{"num_hidden_layers": 16, "hidden_size": 256, "num_attention_heads": 4, "num_key_value_heads": 4, "head_dim": 64, "intermediate_size": 704, "vocab_size": 2048, "hidden_act": "swiglu", "norm": "layernorm", "norm_place": "pre", "norm_eps": 1e-05, "positions": "rope", "rope_theta": 10000.0, "rope_fraction": 1.0, "qk_norm": true, "attn_scale": 0.125, "bias": "none", "tie_word_embeddings": false, "parallel_block": false, "init": "orth", "init_std_qkv": 0.0281, "init_std_o": 0.0, "init_std_up": 0.0281, "init_std_down": 0.0, "optimizer": "adam_variant", "learning_rate": 0.00159, "beta1": 0.9, "weight_decay": 0.12, "lr_head": 0.0104, "warmup_steps": 310, "schedule": "wsd", "decay_fraction": 0.741, "decay_shape": "linear", "final_lr_fraction": 0.0, "batch_tokens": 65536, "max_seq_len": 256, "doc_mask": true, "z_loss": 0.0001, "train_tokens": 387200000, "max_steps": 5909, "dataset": "wikipedia_en"}
Each number is 128 + 24 x the weight over its row's rms, rounded and kept within 0 to 255. Layers, rows and columns count from 0. Numbers have three digits each. The size before them is the row's rms in percent of the matrix's.

# layer 9 MLP up, 704x256, rms 0.0657, rows 603-674, columns 128-191
093:117127113121121154111136159143074121118144109164114106157139146103141167124152149168125137144123093125116130095121157085149139107131124102156115118093121165189164094082143162116089138102189160
101:119132137083130119148151125146157106128169081110174112153142158146129113114144137156101126099157103120120134119130134141134177144144136090148087107132110128134107103116107140102121126146134155
099:108124156152137170119127127119076162111125133139145119144155151116169118069154138134135139113094076143144124128152102122106116106093105120139079114129147172129140177098085140146174154093115137
096:138133161142138112133119104149107149109117121155133142120143161163133130104144129155141148139117099123124129145159113095142122130134115122114105107135093144131133138118139138120126094157152123
101:107145130102151131079086162125142127122150132132142105129155147172102148134186124113125118105109116101155125129130113130128165151142142123149141111154187138124086124135129103124124119118123128
101:113111114107141120127111141148148139181104148142108173137135089134154172126123150130095101118129130120098108087147124100121105160160146136130129137122122125139152136121143145152150145101153135
101:127099127113166156169108128091102098114154108086119122104118126144142135137105117113092153161148109110130128128119089099130150098099125116112104116148101100150113172143153125115109147139153178
098:090165122110110093124161155147120147128127101095133103154083154065178135171119124130105142125121147150150110114121097121146105087101154115128132123097096079122143132128122176131133130129168151
102:106129171121106100116146121145154123110116134151158110105160153096114154138126140129137119138079116147117081149123092091145102134161135154118102157139139153145128140153098108109165131139124122
101:114116151135140194103140140181137149143114159155124134146118132119138098096094094128174135109156110170118116109115116118130109144144110119119110176122132096100140159093084089114113120113110125
100:099134177109117112103130115177121121166097175160087142155109113124112153106109085137115110164117132170106115139095119090114125158137075125144131085124134121143130126105118098072105123162134096
106:082177097109123131116122145089135109130150161118119106133118091140175113165167111148125142140124131134141159143121184106153097130148123087130111182138127148129104114103091114120138122086137138
094:143132085154174105132098082105127117156121157083133134112095123154109137144127135112142121129120150124116151127122090160174092146187087150126133112127132118161134122158141138110146141119153171
103:129151105125154174147155144125091163133113139091102126166138124118102135107163121122134144135115127116166157120093136139129110141086111080122141102144087147132153150169157160130160099146082125
098:149095126159124192107140108079120096135202154113144141153149141145091139133099131109157153147157117112179113121113164096128166177132129157122103147123126157080118130121127143143148123141151147
100:122125149178174142154120092145148104158131147149128134161107082111113090125155146128123126110121136119110142195144178152098139101141100151141086132120110107144123096116149111144074131153099134
091:088157163103128129109103091117088133144099159104141089165158106078120086113139133130157132116079144139123108116149126105127102119115107134135115132099151071157106167117129129110092147111134082
103:128076144127143160129138104164167144167143122120118119127138158126158153099151109117098123125106155080110147096160141148127113124093154124120131114134120161140142092124160184182124116106113149
096:188151156167105130132135129149150131142140115136131102125091091108124085130132130124145130137124093133113116177082115160144119139121173116129118090129128133139123111128129123121156152130156113
104:152138108111107072130115087091073108146154145086101105163099177151143128135101149098110080139173111121115166169120128104160088136106154162141125134129140114121161132177133123106119121156101145
101:090140119218135119136159151119136123118114155177117133161113144122088144104098142117115127107110124126087142130097137126150144104101116110144126137137111143093132118122150155122112100129121162
093:168137091120093130133148118103131167096141128174144142119098157098140084152074142171109089116145145134100125089173076150138098138117151139164125084106129139115166104111116150111122122146119129
096:153141130086146102134148091145122139187124145152129116140149136166110161131126167089095143103135144145121167150146129144097103075098107132149114156126104107071117134174134115131146139118141130
104:139126121137153107133128157131165075201165122158161158169110146095121097153114099152153160152121063125113136108101115131134123098160127127131100124125163107148124118137156150169096112136116119
100:146115115133087115102135150151122133168129111166093120106158121169130114134121146111151092152109151145162061114116122166140093118144137121137152139165141120142137100121057154156158129069133141
102:151136125110147107119105144095161150104116122122115137112146125108127098111140158129098153147136183120125131177137085139129145115148144110151133117122143102132151130112127145119158120172146135
097:158169116121125110130150135149126143165115127122142145149104119063117169131131152124122112110114127118110111087117122113127106117126127140129126129131164180131125160081163115066113144148110135
101:119121107110131133155120109130146120101124129119126161129148171110126094153132126148142132115099100157123134130134091096134140160128126125095096122086140106150119118107138162112090134145128144
103:169100052114139136143117154132161122149083091119147098153087168109140147108147114144115132113117109090108130105144126111112155193143126149127098168132081123107124139136125154118125167135155193
101:108155099146106096133176135096142154146077112097098113129136145082128102129086154118116175079170130116126142129135158131147114159126119113140134147107172138134105129085171129107101127106150125
097:132169179159109160145130070121148139106076138171139108157138118103153135162110132127135141131118121130139113119127108093139106096137120157090114141093102115134140158123152181123125108090140098
096:189128094137142146137127142111102143069110150094148143162129130092160108108093146123104126119149103158121110057137148122129136107124136130117132177118130103141164072125113101115110165102134113
098:145128106180126170078131108142102142115116095096158141106118109144095135125119135111104112113140129140131090150150084145108118088116127123139131105151149106096105151116129121146172186177154121
100:103152143141099087118112088140161160108129128151133139115137126110137109081126089162158118111122143121132113106130132145109145132113132107108142133136151127153143108181167105120138153137142069
099:138130151108160108147133105137150117149104131077134114129148133106127159144158137156143165150166123129121131123157175183164138117102131097166094131113153161140147122156129116120132143160122136
108:129181124152131113153127155156151129144114117156118134151132123134139132129152135149118100148147122159134159163068120108129146116147089131107090129166142148115123151085138118098168101110160137
096:125181131123122139110200106069096165093136118134116132127152105174153119116116101114111101183117103123124107104142120100149076150180111113138133130180104133177135131104125110148125157116140107
103:070120125152157113159107138101103117167125134132084088106173115116102102155125170101153140140074123166146137163156159140150111105207114110166160117139117142155112149102083145090104147151103154
099:126111114128113094118105167063147100133127116116131130101124143140113094140085077144147120116107101127096104145113149145126163121117163169140109137110120087153147085141100140116143111132119154
100:075122169149144119121133146156174093106112137122125102136133131157096153114167138127100121147142132095117125086126125109105101135115140152144128156143072146144155123121152119088133134115145152
102:124111110129131121122122176170141073136102108086129135112115149133122115147137131149143143153138112107131075105125112171102161104106147097129140136164128147171123117144135104089120142117078109
101:112134063177128108115121146095098158139058120111093122128137123140186142111175150163162166154173114134138150087148122126141112143102141143130096108106135145126178113108121153120153121120120138
101:134149139148174121130128126166135111124100127093104095136126123138157130142092181141171109138107105100114119148124123139123131151124157131110129144111149062129117164127129095125124131093122111
102:147113200117124119163144129118127081149073153089159134122124135109157159129145123121113119132112122098144123124146145142140132127178166127152109112146115134119110134130189130110208093167156178
101:117108144150101111072117135109141115088138131137099125117148118122170095142137170129123152129092114085125126069122150135145103120099084149136129129130123115119166123132138138131105133122133100
104:123128137088097127141134125123120121158173127129148123147118126116109132087128118138134147121113123118147156088159101157112135144106138124116169098184130169221094120071137132151159139155088130
103:175104137140074148151085167161094113102095110127130124103169104130090112148122120139113129170112139159094142104127136164124067105107124141061152124118144131100139142147131146144148059104117120
099:100129133136130080118113122144125132124120108151123133135127096120087143135135148138089135116090187114125106133104091104150137099154108082095125124139149132109087098135167096167148169126102119
098:109126139156101131114104169117126104156132146101102103141131111171124159146171090123141121136131119155130127100118153146070099152116122104169146186110100127138148131149103132120124068116137118
098:097147090166106134143141100108112100089159109093198119105088143101098148130142118114100126124115142139151130121162154103066120129137107107117097138135108128117096126114109165126120115114098134
097:135173091103133092130121116130128146157119126142132146143135146121137090113133108109151103138137178115155078143159140146145084144100147122089126174118132117146124109149102122119169096105153190
100:189113111109121123116112136113125124140149105110112160094120139084163115178143133175112129100157130127090113134106113127073136146115132139086162170137121140138130155177111113131101154153133103
092:139085134148196105112112131135118116132108168097122161157143118103126150116126114134135113138121134106143109107104166126084113112122100106074139118147113175129122179100121167098110189121132171
095:097101194135118159151140133159124131135123152122171164115162119133167142125123111137114111165154096085166133129125122101119116169128178101143084136115116145131150121130081125130167115110152097
101:133124117205096168144107138139140125097122088128132177118148106150167082131133167160141103172142082117168137144154157087113132140131108143143161121118161121130130103118123102132117111135157114
102:148159124089140137115182144132130126120123122141141119171116135121152111165148127127134148108135086109096148147162132123145122129128115163064124103104119103108108092139092137145173161135146149
103:156096144133130139105149120143141165134126108116166128150108171098144121136177122109121125132094106146133128122101113082144124117136136112139163107108125139124118104130149114125170129141146123
102:119069162110114171120123118110161138160098131147125139133119113130139121123122130118133098157138089149121157109130127122154116119120133138173153139134094176129058164122092129168101150140124142
096:098131075133169162176149140140141120113159154069120121149171134071092139132099104120123102095140118149141120164146124103088135144136117143160131135148133131112121124137141138145073128140117095
099:126064131173142134106053132094116131118157125157134151102113153157128116119097151113096128102113132133136154138085142134094112106124153156110169155145102158153127138131120125102143163180113137
099:110095106151126159141148136116114133112116116111067100128128146151124135156102111085107106184118149143138174168134155097128167110166106139113104146127129130106171157119138126136184140140107108
104:121140134114132097136142116100139128124136100121110109173116140134136122099118171129105113093119118114124122105124148139135118126069129135149128163121126106099120134132160151087112132136126160
101:119124113122122097119146149108160122139148143102152088144102123106133145142133122128138155147135151118131101162153105151113136197132171124121133074099151147110115110110126154168085127145138114
105:132109160150169107146116086148043129160144124137109155109125104144135143166127109124105116124137124141135147146099156107153142126119166143140134179162115148136084127141094164128096147146110125
096:133152154128139117101186124098111150123122135156129134125128111144109118165158139079112122144116123138154124154109156101172147120109147117131111137097102156104115106136151143137118133145048089
095:116115098110095096139153109124120093122134098151133102125105140117155156133128162124171134150122058070148129160117090103136077082135166124153097120152168149117148094111095144128145091147144131
099:156094130150115122150118121161168121128120132114164156145166165088132134131124110131117149162130138115162115109108094111146110095128130140111105091130121100109116057137106111145126121161159144
105:123120101108105185112099115112128141096145126119115102105138096152151126169130118138119118153153104149116101114102134128121148132117168147164148148159117155116108178133099170130132125126164169
098:096139084159140146115138126153173126103081130149151150115126075153104098133165143179177137109164131100141161155131131119121158190142093144109110109102140134138137112063129097100121117102166155
099:100155110112123144149118122112126097145138126111127103127112156091157142123094111118160104120170105061168109135112126090157145164123113137142146097136174157128103131069101145117159136151093167
094:112143110109136167146111133138116088121120137138083127088138097114161128107164121129111111121085093115147115142167113100115121148141163151152114152161099160112165099127115118139158149161134157
096:128119142140115107103153119105132171129141122116128157121150161142129088163133162158112133098152141156131142132125110126095103114153126067153111094155134146138157170125133082131153124122063100
# layer 9 MLP down (transposed), 704x256, rms 0.0625, rows 603-673, columns 128-191
094:107153123169114127116080099128192131123126133117102155154114094160143143169084140157144114116164113132097134122126158112117170146117150105142104142139109111124075120147157145166152125159133096
101:092123105092128134128144135097081159123141101131139146116147110186187153118107111126134091150139144110111138128131133109111125146136126123171088115127082123157150131149117124134151090126123110
101:136109106164137155132170111116065147056148132141158159094116128088137117099124161117124114122120124104126122121094096153130140151100108135120140145180087081146138162116069132129146056163133152
097:141130113095103114105120090188115118110132136119155138113102148151114182140104090117105138123143121119117101143174086149115099130134097139124152123173162119140156091129106111146118140139114137
098:130162130148140122123119089129126130136151156124102109147149103162144134120139115147170121122167154206090151121139123133134104126097063161172105131094109134178119133122087107098151147149098109
101:140136139139103154150136109114147098106154138142124160153116118172170130173061130096111081149167126130107108125139159154162138092111112137160124155131102139101120121130136154105092115169170135
100:137083116150150101090141102180115081113160144149123122156116139102141124128120126143135101107157118130138123077143122112127129147124149138113187137132154121112178159118142100170128153136083101
101:111071090138110123110143162132147133102192086143102159102132157155107130103116101125123071162166120149126140137118137085132095136155099115118133142121115137141121157167133129128114126112094137
101:109092137135089119164117140113107118140136149094112141120111138153099118141140113134101148146083081137129127135167151146169147079137117130141170110140149157172118167103095149166113139133110098
105:105139089142144155107112169123113066117138100124088135148154110154142129128114131121092109137113181121134108127135092109109142118174135090102061138125114082145103143117161135135105107124119159
101:123162109108148145120121137124068138099107119138144138165115112103119134112129132102143142140127129152086109145168092140133138183094119148119113120110163132105118132174132133126125128074125121
104:147138158122129142124069162152136119120113117148164101088095125113124154150106116148141111182167174129105113118119139132139148126098149121189121106157134121125117084085079135135121101095099122
095:076102131137085122119105175133106131141104154156163126116151103137137092118150090105132165100126137121129107106163136145128166085130147097115121138115146128113119112177139118149148142124141182
102:122144137123130150095137130115149182156145124159125138128141111125107104123127161127159099132160147180136105095143116137135111095100130115130163115111147146105115118120106136125097150125115150
099:151147141118107088143136116147140106134149087157145119133108102096109109120129136156122190124124133156167121127109136151146110115137120181094137126115078098161138143159135122132161109146096087
101:128137125097111152135156113128093129083143133125087125097170113101148136136152153070101130115114133152129165156126193151119149123124131109156129117103111111135145107094141181125156121150084069
088:136147118149139184174120124120168106140166114104134111075115132152115140134132114125116141117127128128133153110113140120112125167075140121147125101142118118123149100149104112116139106135119113
104:118138109138109149122094119123135151127136079134111163079098128119125138127125119121142104109109118126122155163109095082126119121117118114116162158153172148123111098137114153160137188141131085
096:142111128207105155119125170146168145137146166138169102115104171150103113140138136127115145139158150157155108134153129095123125146164123107109091138108095102209113123107133115109149123161171134
104:108092091092103129155174111118126133113119111102143161138076085122117153098089171111114127127142125120146186151128153131118148161126107126135111139124169131128070157146145163131116113119148101
102:149138091126189140110104123128134169094147183132128118167107135114112084111151136128145196114132133143128105147102105115132080136104126176117091134158108120104140115138155118146144106132086115
092:131132117149127121142128153145099122148134130110159110103132110109174132087138171121166093121151108127122133157114119117129150139117127149126187113150127159111123098096135149082130129124098115
097:133140121125104144156147140144174150130125099125094124134115108169078144154156084099142081157156148082120119157136100131120100164114129153132135119125144171154175127136069115114102141108078155
105:128084130148116140177128138129146163146128121149122123155149096105129126112147094130147127141121135083105134113122159099125113092107121137154114112160145149129128124114109125125118141122099136
098:137089162147124129155118115108144147144106141117123126121089135072129149111097150142167162120149113151120157164147161124083112123192125134138134083151134106148095168154112128137154109137115101
101:144090141145142130104118120102098118104116147102148167128117123135125132155126152103125176130110166154120091136121111133118133141122101112174102129137149131158127136149107144135104128135132109
099:110137091118103147094136124133122150138129110161118136126149119107127132135149120144122115140086131122146123144111100127125123131134168169136134103148107108137179142135102168123084112166150131
103:181140109172119125144096131146096163116127117155159121125124156146148129148131132124145156159114150080137178151096132160129104133163111154161104113138140116155136097118122155123120115130105140
104:097113128130139109108148173121144098176156145176154174115157129133152156098143117142146147119125103186139129114147098120148147146103160108121172134103127088148125113158160103086100087104087148
101:143143124174134140062134100109163100157114133143123095113173102125148104139089102128170172136154106125106088101127098132152146169144161134138192151152129145155127140116150091123111082155126131
100:125146093082126111159149112171118100127140098159179138149129131135114139153104112129130080081146130116132092119108136127085146130135107148147155119141122060110152119113134128094134147177091180
097:116143133130154132127120104115155097135094081157131135171136141144113130143170121126132152142095160161096103158112128084153077129108157140095131120121138161149143138129184141110114156134092151
099:074135085132140167160164129116127152144159119121092089136145129099115113098128122113118148112140131146136128141145122130131128104150102161109133123138129161095127097141156112116106146108119093
098:157097129184124169119089128112163115122113093119128160149139114175146103095129167112132113119106119092112133114151140146168172067114119135081144167108103151133113137126132108133096128158141128
100:192155149159089166125132107145092086146094098128126134143102110090100140153150103134145095166115110130086121134106136151114165105125093103119137131127111117101114144107141133162119098107097157
108:159119165113111135135186170144172109161166107130117102106120135116105110145153159116134150122091144189118144130111092177105120159143097168138150154182141149140097130098146145147149116098085140
095:147113146159165127122145124100112137156113136138148134104113131147135111121148131157127099111135120132126148142125093111134134133119093140117108156119099132105110121125163100082148148207153174
105:132149152149148147148103132088122154124110117167147093095133154108107107094131130114148106067137112117117124164091133101156160104125143180111131155130131132121137105160150119141127122120091125
100:122145174116145144133164135143100141141132123147114124162108102141120146127117134158151043150179160134124075115127142125103124106154120140109150141153140167112090131102159100145117118152096131
101:162110158141120119160116099109116185134146123140117112147153162127125107111083120114113167173100128126135149107122137119119091142128121112131116133134167116128157133134171106141111167164136112
101:113114146111144161136127120130075093090102160111150111144120174112145110076144106142144184142165107146142117130114142136139139087133119102128124159149114154156130125087103142172138143099120124
098:160112169118139156157142117149128120134147167149181085118046116122137162133112131086094139103097141146118123127169124135105148131151129131089134116148122128144108090102150110099111106139158122
099:095148125101125073148146126109116162122109106144132154165143103122110122101089155126118109139168148166137154114148129102113123161093094102137116122174134136124156083115124097115110125137128146
101:122129143116127126132044135170129105097123129115145166068099123135127132111162115113151147134136204130130126127137159148183134103132124147142084167143145099164121139119126127141108131100116121
102:104148084116131131185121136143112157116108196161130139104112143154107126100161148105147116157142156118163099130089133116114161118155150136093111175168136146116137133176109109119167124130136147
103:132130146155164091119117139127144153161090113134125116150109154104149126081154110126139120180141134074143149112182098151140145120146097126113123141121065132154116077134148123125124160146106146
103:125105137137161135112107141118120119141151107131116132114160141135074143133164142108123147165094113165151092150148076108120136152103121127134134089131120130110132131125132105131111136135122135
101:155111121119135153138142120160100142134134169129133113161116150140182134124137128129101126121135132095149117140123178087165102137121132172156131152091138057127145142132139138100172145133152117
098:111149225090132123137120135153162144074130159145130119132125064131130163139117132142167111111100169135110129130088159135132124146111132145119111119110155117108135144122132118116181155141137127
098:109113116164135135107133110157128076189114142137126104114103137139125157155135146088167063087116124157149132128136136104123146121121111150084140124161124157134144098112100141168122150137181130
097:119147166119129132137132147148130148117088111137166149070142125153126146143152133147149102104108121140143131124142064110116185088090133139141109132113175133131104112133105115125111158143143163
102:144141105137180114148146139142116146098091149120157121123142120100139118110133146129093121106148125109144080141109130074122116116150096166151112166115120162122122146127124142128102091111119116
097:125140134137111106112118123156121131093106122134152094110123122123129153170157151118168079165143137127146151100125068128081125121110163110148140127137100112116185150134124084137071111142124106
097:113160138138136151125081152119118085127178136118146174098120117109110127113117158130121159075105086089132124169127114114126142085130121120118133123130113113132119107146156090132079116142128137
103:157109140127109092150126080103127126128137111148134160114099122139153126181115120157170101137121128113109115144137120103085091105161192129125109143145177101131145132149090167104163103097144130
099:146126169134136134112107119155112159124156145113142129141157116120108114134112084133160144157140087124092158117105105131129137154117137171112118121115136114110104113094150122120155115141098125
103:127155108166118147148079142129114162126149128104137116126140135147089063154137138128117145107140106119132126099107130154131143155174121141119109131117131129123113117112125118142151139129134105
105:101146151143120188149162110165156143119152139123124123148185111154077140087185109141097123138183125112152121134127114095144144106139151093133115154103147117132156119100135117107093105121130148
099:124131122159096126164069147108140178101141159093129110095156120122103125131126149135099068118142088199072112144112153121107152105160133111165103123166077154119136108158169134154168139108112100
100:150131106085100123136134176107163107150156101133189118108152144134103119149109098116119162107133116151076120122106106138123142140098120116122132139143160144131123130103130127133156173123098169
100:154117103130119088157115122094142097106139134176136165130094133109086092134117117113092140138109111127110142088127179138134129094154132153115156072113124090089126162095155114118122143142080150
103:108121144127122139111145117154127125119163097161115106110178093126103134124141117133114079116136160154119116102138128058139122125109132133134115157133098097135152090168101193095119126176098139
103:190149098126101083110061121114118090120099106141144103112131175100150139143131130102092145117159118120112143119143121134140110157114126090160172152107148087106158162069148150147148163131125160
104:134134046159132117118140122160137141143115141164126130127126128123121136134107099141144124119112125145120122168151107099118157124174151091146088171123088078125087106143157114148217085146151098
096:096130125190160124147154125127135116157090122149136098098155130112099166152123125116128090141120137132082137115167156128114142124094147118158124105164123130142164110104106124088125105127124177
095:158156100104151143071168128116131148143092136137126156143104142130117128080107108139157155146132145130114088115136104133137176143070123150106124156138132106108117123148125140102129147107097108
099:159146080144126117103134106149115113060093161134166143130138135096117177160132119122146171101124135069139116160157147130128102096177174160115121101097146119132138159132091156127114120117150113
105:151156138132136149128131094164135100129159176130133130149113119170153148125097131124100101088130128126105163094138150110092104128154160159127135143110122133126089143144103124173165140144158099
100:099119155146141141169124147086127116091145118150185117126112121105133153123048175138155165136138167119148132168143089115106120103131090150128096132151086116127108147121086123123087124142115126
100:170136104097121147147094116111082138099072138141154128124091115142106109135135148115097112166124161164159148145106087120136098109157153113110164112077113134134163146127123095147131110107099135
095:117102141118058112135128121165114081149125095083137148165103169153113125141126083158130118158111093125136081130130115152108119135091109141166148099112135149134110110182132136125128145151114133
# layer 9 MLP gate, 704x256, rms 0.0675, rows 604-674, columns 128-191
101:143133170108163112151124138116136126153097144107083084120131122091120093167126091133127102139141143134084126116118159116123150135111122091128089156152152138078112154085116138100153125161110138
102:150138105136175096120117121138161146160121122149102099110137142141097105158129120165107132100110155120075123125144106112145154136117115129109111098120177136144104158132141116118167174144155095
098:120140136118166084169151118114138148146120107083136118121036108143142091157161137123083153136141146104128144163130115088173136137156118099125112132099138113112120152130138140096137153105131119
100:162106123152109124145109170115147120157144120139138115076115167143165127140118122118156149115134124131109114107092154118114118105155107123110103147087147178138099130168169144139148123114096103
101:128100088104122138125125118126134125147121118162151119145128100140121112121097115130172126112106158159129117092101118127162094098090144151126097099162138109103129099178100122100136098132131119
100:134171147145127109151130130116134142136119145095154125137130093107121121161135089125135093112114127135149113109112183136113114113105166150155091145132159159157117136159125153157118129154067170
101:120105106099109109140092091107139109155156118142167102114106158150161122137081118114131111088134119099117125115173123089112135088126111125145134135123105138125149137164107153138126095117099094
098:081161119135164153148192090111131121118154073113120123151127126116099070085123118135157138113110140099174148141142119108159150125150190099169136149099154131154104141143165128121121115156127137
103:083089122142167106141129158133124146150111121098108133133121139113125157169150142115136152140108161160070110107155121134131169150116135112120107094161139151130088111101119162103143110154135125
102:114129144126136089152086133137109096146124130133123088127128148114096100147104155149137165136123178090112122125161167146160055104127109150083119149119168120113118112091141113132122175156136111
107:098073179108136140148139157141121120095111116089135110152152090122126102119113097104090159147092125118116119126143117122156127097133178088120135119084122148099116154136155083137143161111140099
100:099106103111107128146136160156146160094155073185117149103175134135109112115119135141135102156084134115141111100127103142165137120090145105117180115117152121162135112127132128189146147162120136
102:124127114113162143126081116128076138153127151111107125120119090165173148160127125106111152140106101151120116130144129097151136120134138137123147130118131145103133138124124100161141123120085145
100:144138159156114107145166155161102096148099133172150132167116138126121136120116136123128141151176105174133137113127136098179110107147144085133147163149118086114148145125150141142137133127052177
095:137123144225126082150121108139160143104134134089134118115110146115165145175180096144099158107127170152129143128162146112145113138083158118118090163140160126129152153105141125207134151149110142
099:126149124118121077081143110142164089151147136125129095097133136098112113144124143126089124114157156099098113080142121137151110140136068103101132155134135150123149137165129136174120127134128094
102:115143105171143113129127130099113129159143112125130084129106142130122118125161140165131135120115125165119134131108120087099103134130147083072118129119150148129119123146123135111103113160122143
097:087106140152118089133130116098131096087100114120093106087134116149133165146104141135124161132125118143113103110079135142102135159131121143169152126096127175134169141142112126161130116143123109
102:110101121083144090155112168155136097143139145104137093118127123134109143130087124152117170114104112118112098125115145089148098139150176115122095161112141102122082164132108149136102133156053160
098:081136135107147128130105133141138097166162114153139187069162120143152131086130137130150146087110174100159086106117114119136092134183108158130159120132167123126110146115111088120128116118116118
098:145107117104120154132145123180152131125140132117141106152096113131064093133116099075133117118162169125150130129144113086157132113116147144130141127119122137115105155119119106150111107148136138
107:132124156112120111132112122147122108080160135116136118141137149128093154103107105112104118157110123153106079074083104124149100148132118141100120116087121140101099162138182137159167152113115147
103:145136145094132110109134129129128117170116129102123139120084120103197123137138101111115163110126160149127090135100074128109122119082103062150121099143142141153152087137111147143176097133101130
099:114154110122157175157091159142140153139128122097126113103133147108100103148129123144114125099120163098143088126140134157109109156094162089126155176164118163131146145125109135142171090108135099
106:118104140145138148146122152147102151100138100153118130135099131096146127131095102131102177088165127154128113112148154173173125144124140109166154164128122081145132106157134135155145134106082152
098:094088126157126124117140170126110118120134140120201135146119112122124104110106112134123132133120176173119123129125115117142119134134159096157111167112134136143123134114121118179115149106146128
101:117133114153136139115131135169170128109155157122108131122130119126141107138141107133098141154130120129116124123135148116158122115131143147110143107151102082147114125164158106148138075182112128
103:094165123157170120148108129170154117138112133147131151070113117133119096173158075161109164121127141173130103113148169111145109127164160125125120143102172132164138129139137099137143119147125095
098:064131120139147121133167149141130164119126131109193124159111140147120116123162123185121119124130176136180108126109154093116103127134174125123151127106121129072109176152127153094094144114134088
095:090147142135165106156136162133118153134112124142133108055147144161108095129119130134140113169105156123105146125127174149131175135130165144125172138143111148172141115120115119178139078084175142
100:103140132169165121129142145173108089134095133153086122147155151130114062134136137106169131144153103154145181134096119162132113131133114157136162122154127159116118145109133101125124088125127132
101:112141180091145075135115132159170122149149074134118117142127157182095169108085158114140145114138151108140145122104119124146137099137143108107101136154125122142122125176134109097142100096098081
098:116183114122160104141133123187121121176144136115103110125106111116116098157130136126115158084150129144111109190168127145112110154109118109164137149102098131129135109103096139124064152073095091
096:136140113146139136127105128121142097150151139066088127125116161152134144133191192093143164152136082123154128104114133103132164122147092118108123113159200117157139130128132094164120139141130149
104:105134144102136135183097158136172113147153149116152062141107124123114121144164145103159140105146180135134144134147170143125131130132149107115136126158125137129111124109143152179171158090105075
098:090111162126173121166145121142141162167116135183160176150132102117113169152120082131082127102155096161111113083148135052108151177079151120106125088153135137171154093110104149115133098151123126
105:130154148151109153138108138147107106080124097116168076145133144124123107144094123144153177106138155135157116104139115152173133102078173070117151171111133155118125137111185102123123132120162107
100:139092120148151116154129137133130143168137110119162098125089078119161080117129084121120164152177121122152131129101124154171116152120125091134090098186131151153166153116156117123129130087107122
101:139142159105105125187144116157117159100128082150124164133116113115139138079119096159157092096144173128089126146132174126142147115137137101102110155127142155199182143119103166101165124146118122
109:127104127132163123113126147118104127112125125137152106143112122105098127106152132171118175100105158144126096101111104117163126119120113106147165162135115152124118132175160090127114160112106080
101:130117138135126129130133132117140113097119110084111150105160146148106118170193131137170134161140116110111138160145136140091121083120153180162156098095119111162139085146112136167148086126110075
104:128138172119160142137099114129094134116139163142134089107127105135150147160117151099123127124110150104119117090100123142142142124137117100148124173106123156143131144159140137089096175120142141
103:100158158119128141107130141132135142134147100142099153136127115139129088130145145128175147134098104160168088137152144156154155122154136177117130133133124124109097118163130109167140151095114096
103:110128110110115133147129144110111154123109104123077063098133108148077075142123118132142172154108073134144142163112116144149130157161141138153110155145124123128178116114127119107111142170132103
102:130122148139149114146127133112180087134118092102086088126136134095079123101159109155123110127148105112146103151162136122117142135142198160153099132091139161123136101124128116149116065151092150
102:132127180120100098193135119144132108179160150142128133131122120085129130131144152138117122106101085109096129129107174129140169109139168146130075163106147116095146116122167144149151102165129127
098:106134150140093161088133111125127096161147122138101139189087138159129120139125129187132142178126121079147134116126143131131112144116164109115146122118159143144099147137119116128109066135111127
104:138113156164139114124140152136170162116140077067097117179130151142113078158135105096125130136140147119155137148085152161121130128149105124139143169114091158146094193122158113117126140096128135
095:160128118184161129150149084165111132128149146128116133114135128083154116088096117094118104131115182151087093106141134138159143130132090145104124115092132154142144167166156151135144096105074125
102:117105119196119112134127147158113143092146095178153175162129123107125064152141141151100110132165146132118071131125138120155132122087159110097143118108128092101110141140113159119091117129144108
097:132168189120135114170072111139156165126156125130157109122113128179119141138139128111151139138138161080132143102110140110181152132123120103149117109102138157156116126140121127108131156123149150
092:108131115113120115184123139102143138104168116142096075065135147136127125169108101094126160149090123123142151112114112093109128152120175148127156140125103118121166109092113124111119142128176154
093:136095150136171131151087165141126085147114124114091084147157115143079139136150121072125102107135131141130180175107142114119135143160130108167181095124132129174112143143147131121171121157098062
098:141153101121123162133093162135128149134142159174113067114138132121098104144124131145137131101091142106116083105110126114141107134106168136133155125141122162148139156151134089145176138131108103
096:099123103122154115137120110147152162119114135107126135128163142172102108106118136106087099129128091118139138125120129126150127124158138128128163145162124141122159109118121055182146194145155107
101:082118110147101132161143170127087123140102102173103104158149121153121099137086125152084116176070123141134142112093135125143131119161152142151131105114098169123110126129140116126122135133129119
097:126139143152137120150105138123116134177101125134125155138138104165125137143149130108099168111086159145081149133132150099165184108181170143167121114138144155155152093140073164143124141115129082
099:104104102137116132119136128153147119139113067104117122129116077124159111160124152131139140131156183107150107133077153102152129156092137140115098093087095117131133176135138134126070134147142147
099:137113136164130121143158119147098109133126138139132120110126100123097123096131091119141127119116122166119138113153129112145114107169143161164125125123161081184164149130120105134130109131150136
101:141087120142121141162150127141139129169164152183140141119158102115136117143117127081105126113083121178118085158122135147150148128169167156121131107133153118180155122069106112169112143121138157
107:128154153129140128147091203125111145171127115156125082120135132111168106113186077139147144094103156135122107129137162109111127103183118107166109130144171142149165124091191157182164108123116118
103:116111149116137122122123158138124145141201103104119137159100172141149097127132133145154161117127110138139115139152130099095141105115153155111092102157142153124100093178101155096125138125096124
103:137114166139183123181120169145099125124141116097146163154122145132141126155127134119140131111118116170103116109140130118110079113097149152145122185097148135170051140177128137124114182122106135
098:116181144127135124116143137131131166143167131111110147173139138116120088138107134146152101156092117127115160136144101077154162130147139098133145135113142166138137171126115137110096135129116083
097:148081135127118182107115155159098153074154139128155129087142093159132147119155123139113152114126123185127134095163142119099173092118134114125117109135124153134141133109144138118107137125195112
098:100138163123131156106103128176110164133134123162168091137126112142105108132144117111119113153105127120129097113125113118131165159143132132152104089087122136122101122123126120140190104073129097
102:090156102143108137164107120124107146174122106151170143137103111104105114114104098151135139108111142115070108057158115093108176160144126167091120139172134109110118128113143161197121185153177131
097:112180108102121119139096137110127158107129102153115125096107105107117096155162103154093140111112134145108080144101118144165129186147144081157082116100116135095127144120084137154188136107138149
101:137117129125156106143079132148109121138159116112135140113125070148151105170153091117118164129113137140108112120114129157134131121181136126177144124139128121132182188136167121145150112104119138
100:146161142122146112133104119123116163162097121160139130124119095165142127101100118157152104168153100140110141151160120112144110096108144168149102146074114114130158172171153124127137110123112150
094:144128119172144112147112141161137106133169152126132180140133141121115161121132099121063132146151158140113136101115132104148119150146133182155175125099118126181131120119097111136134080115100115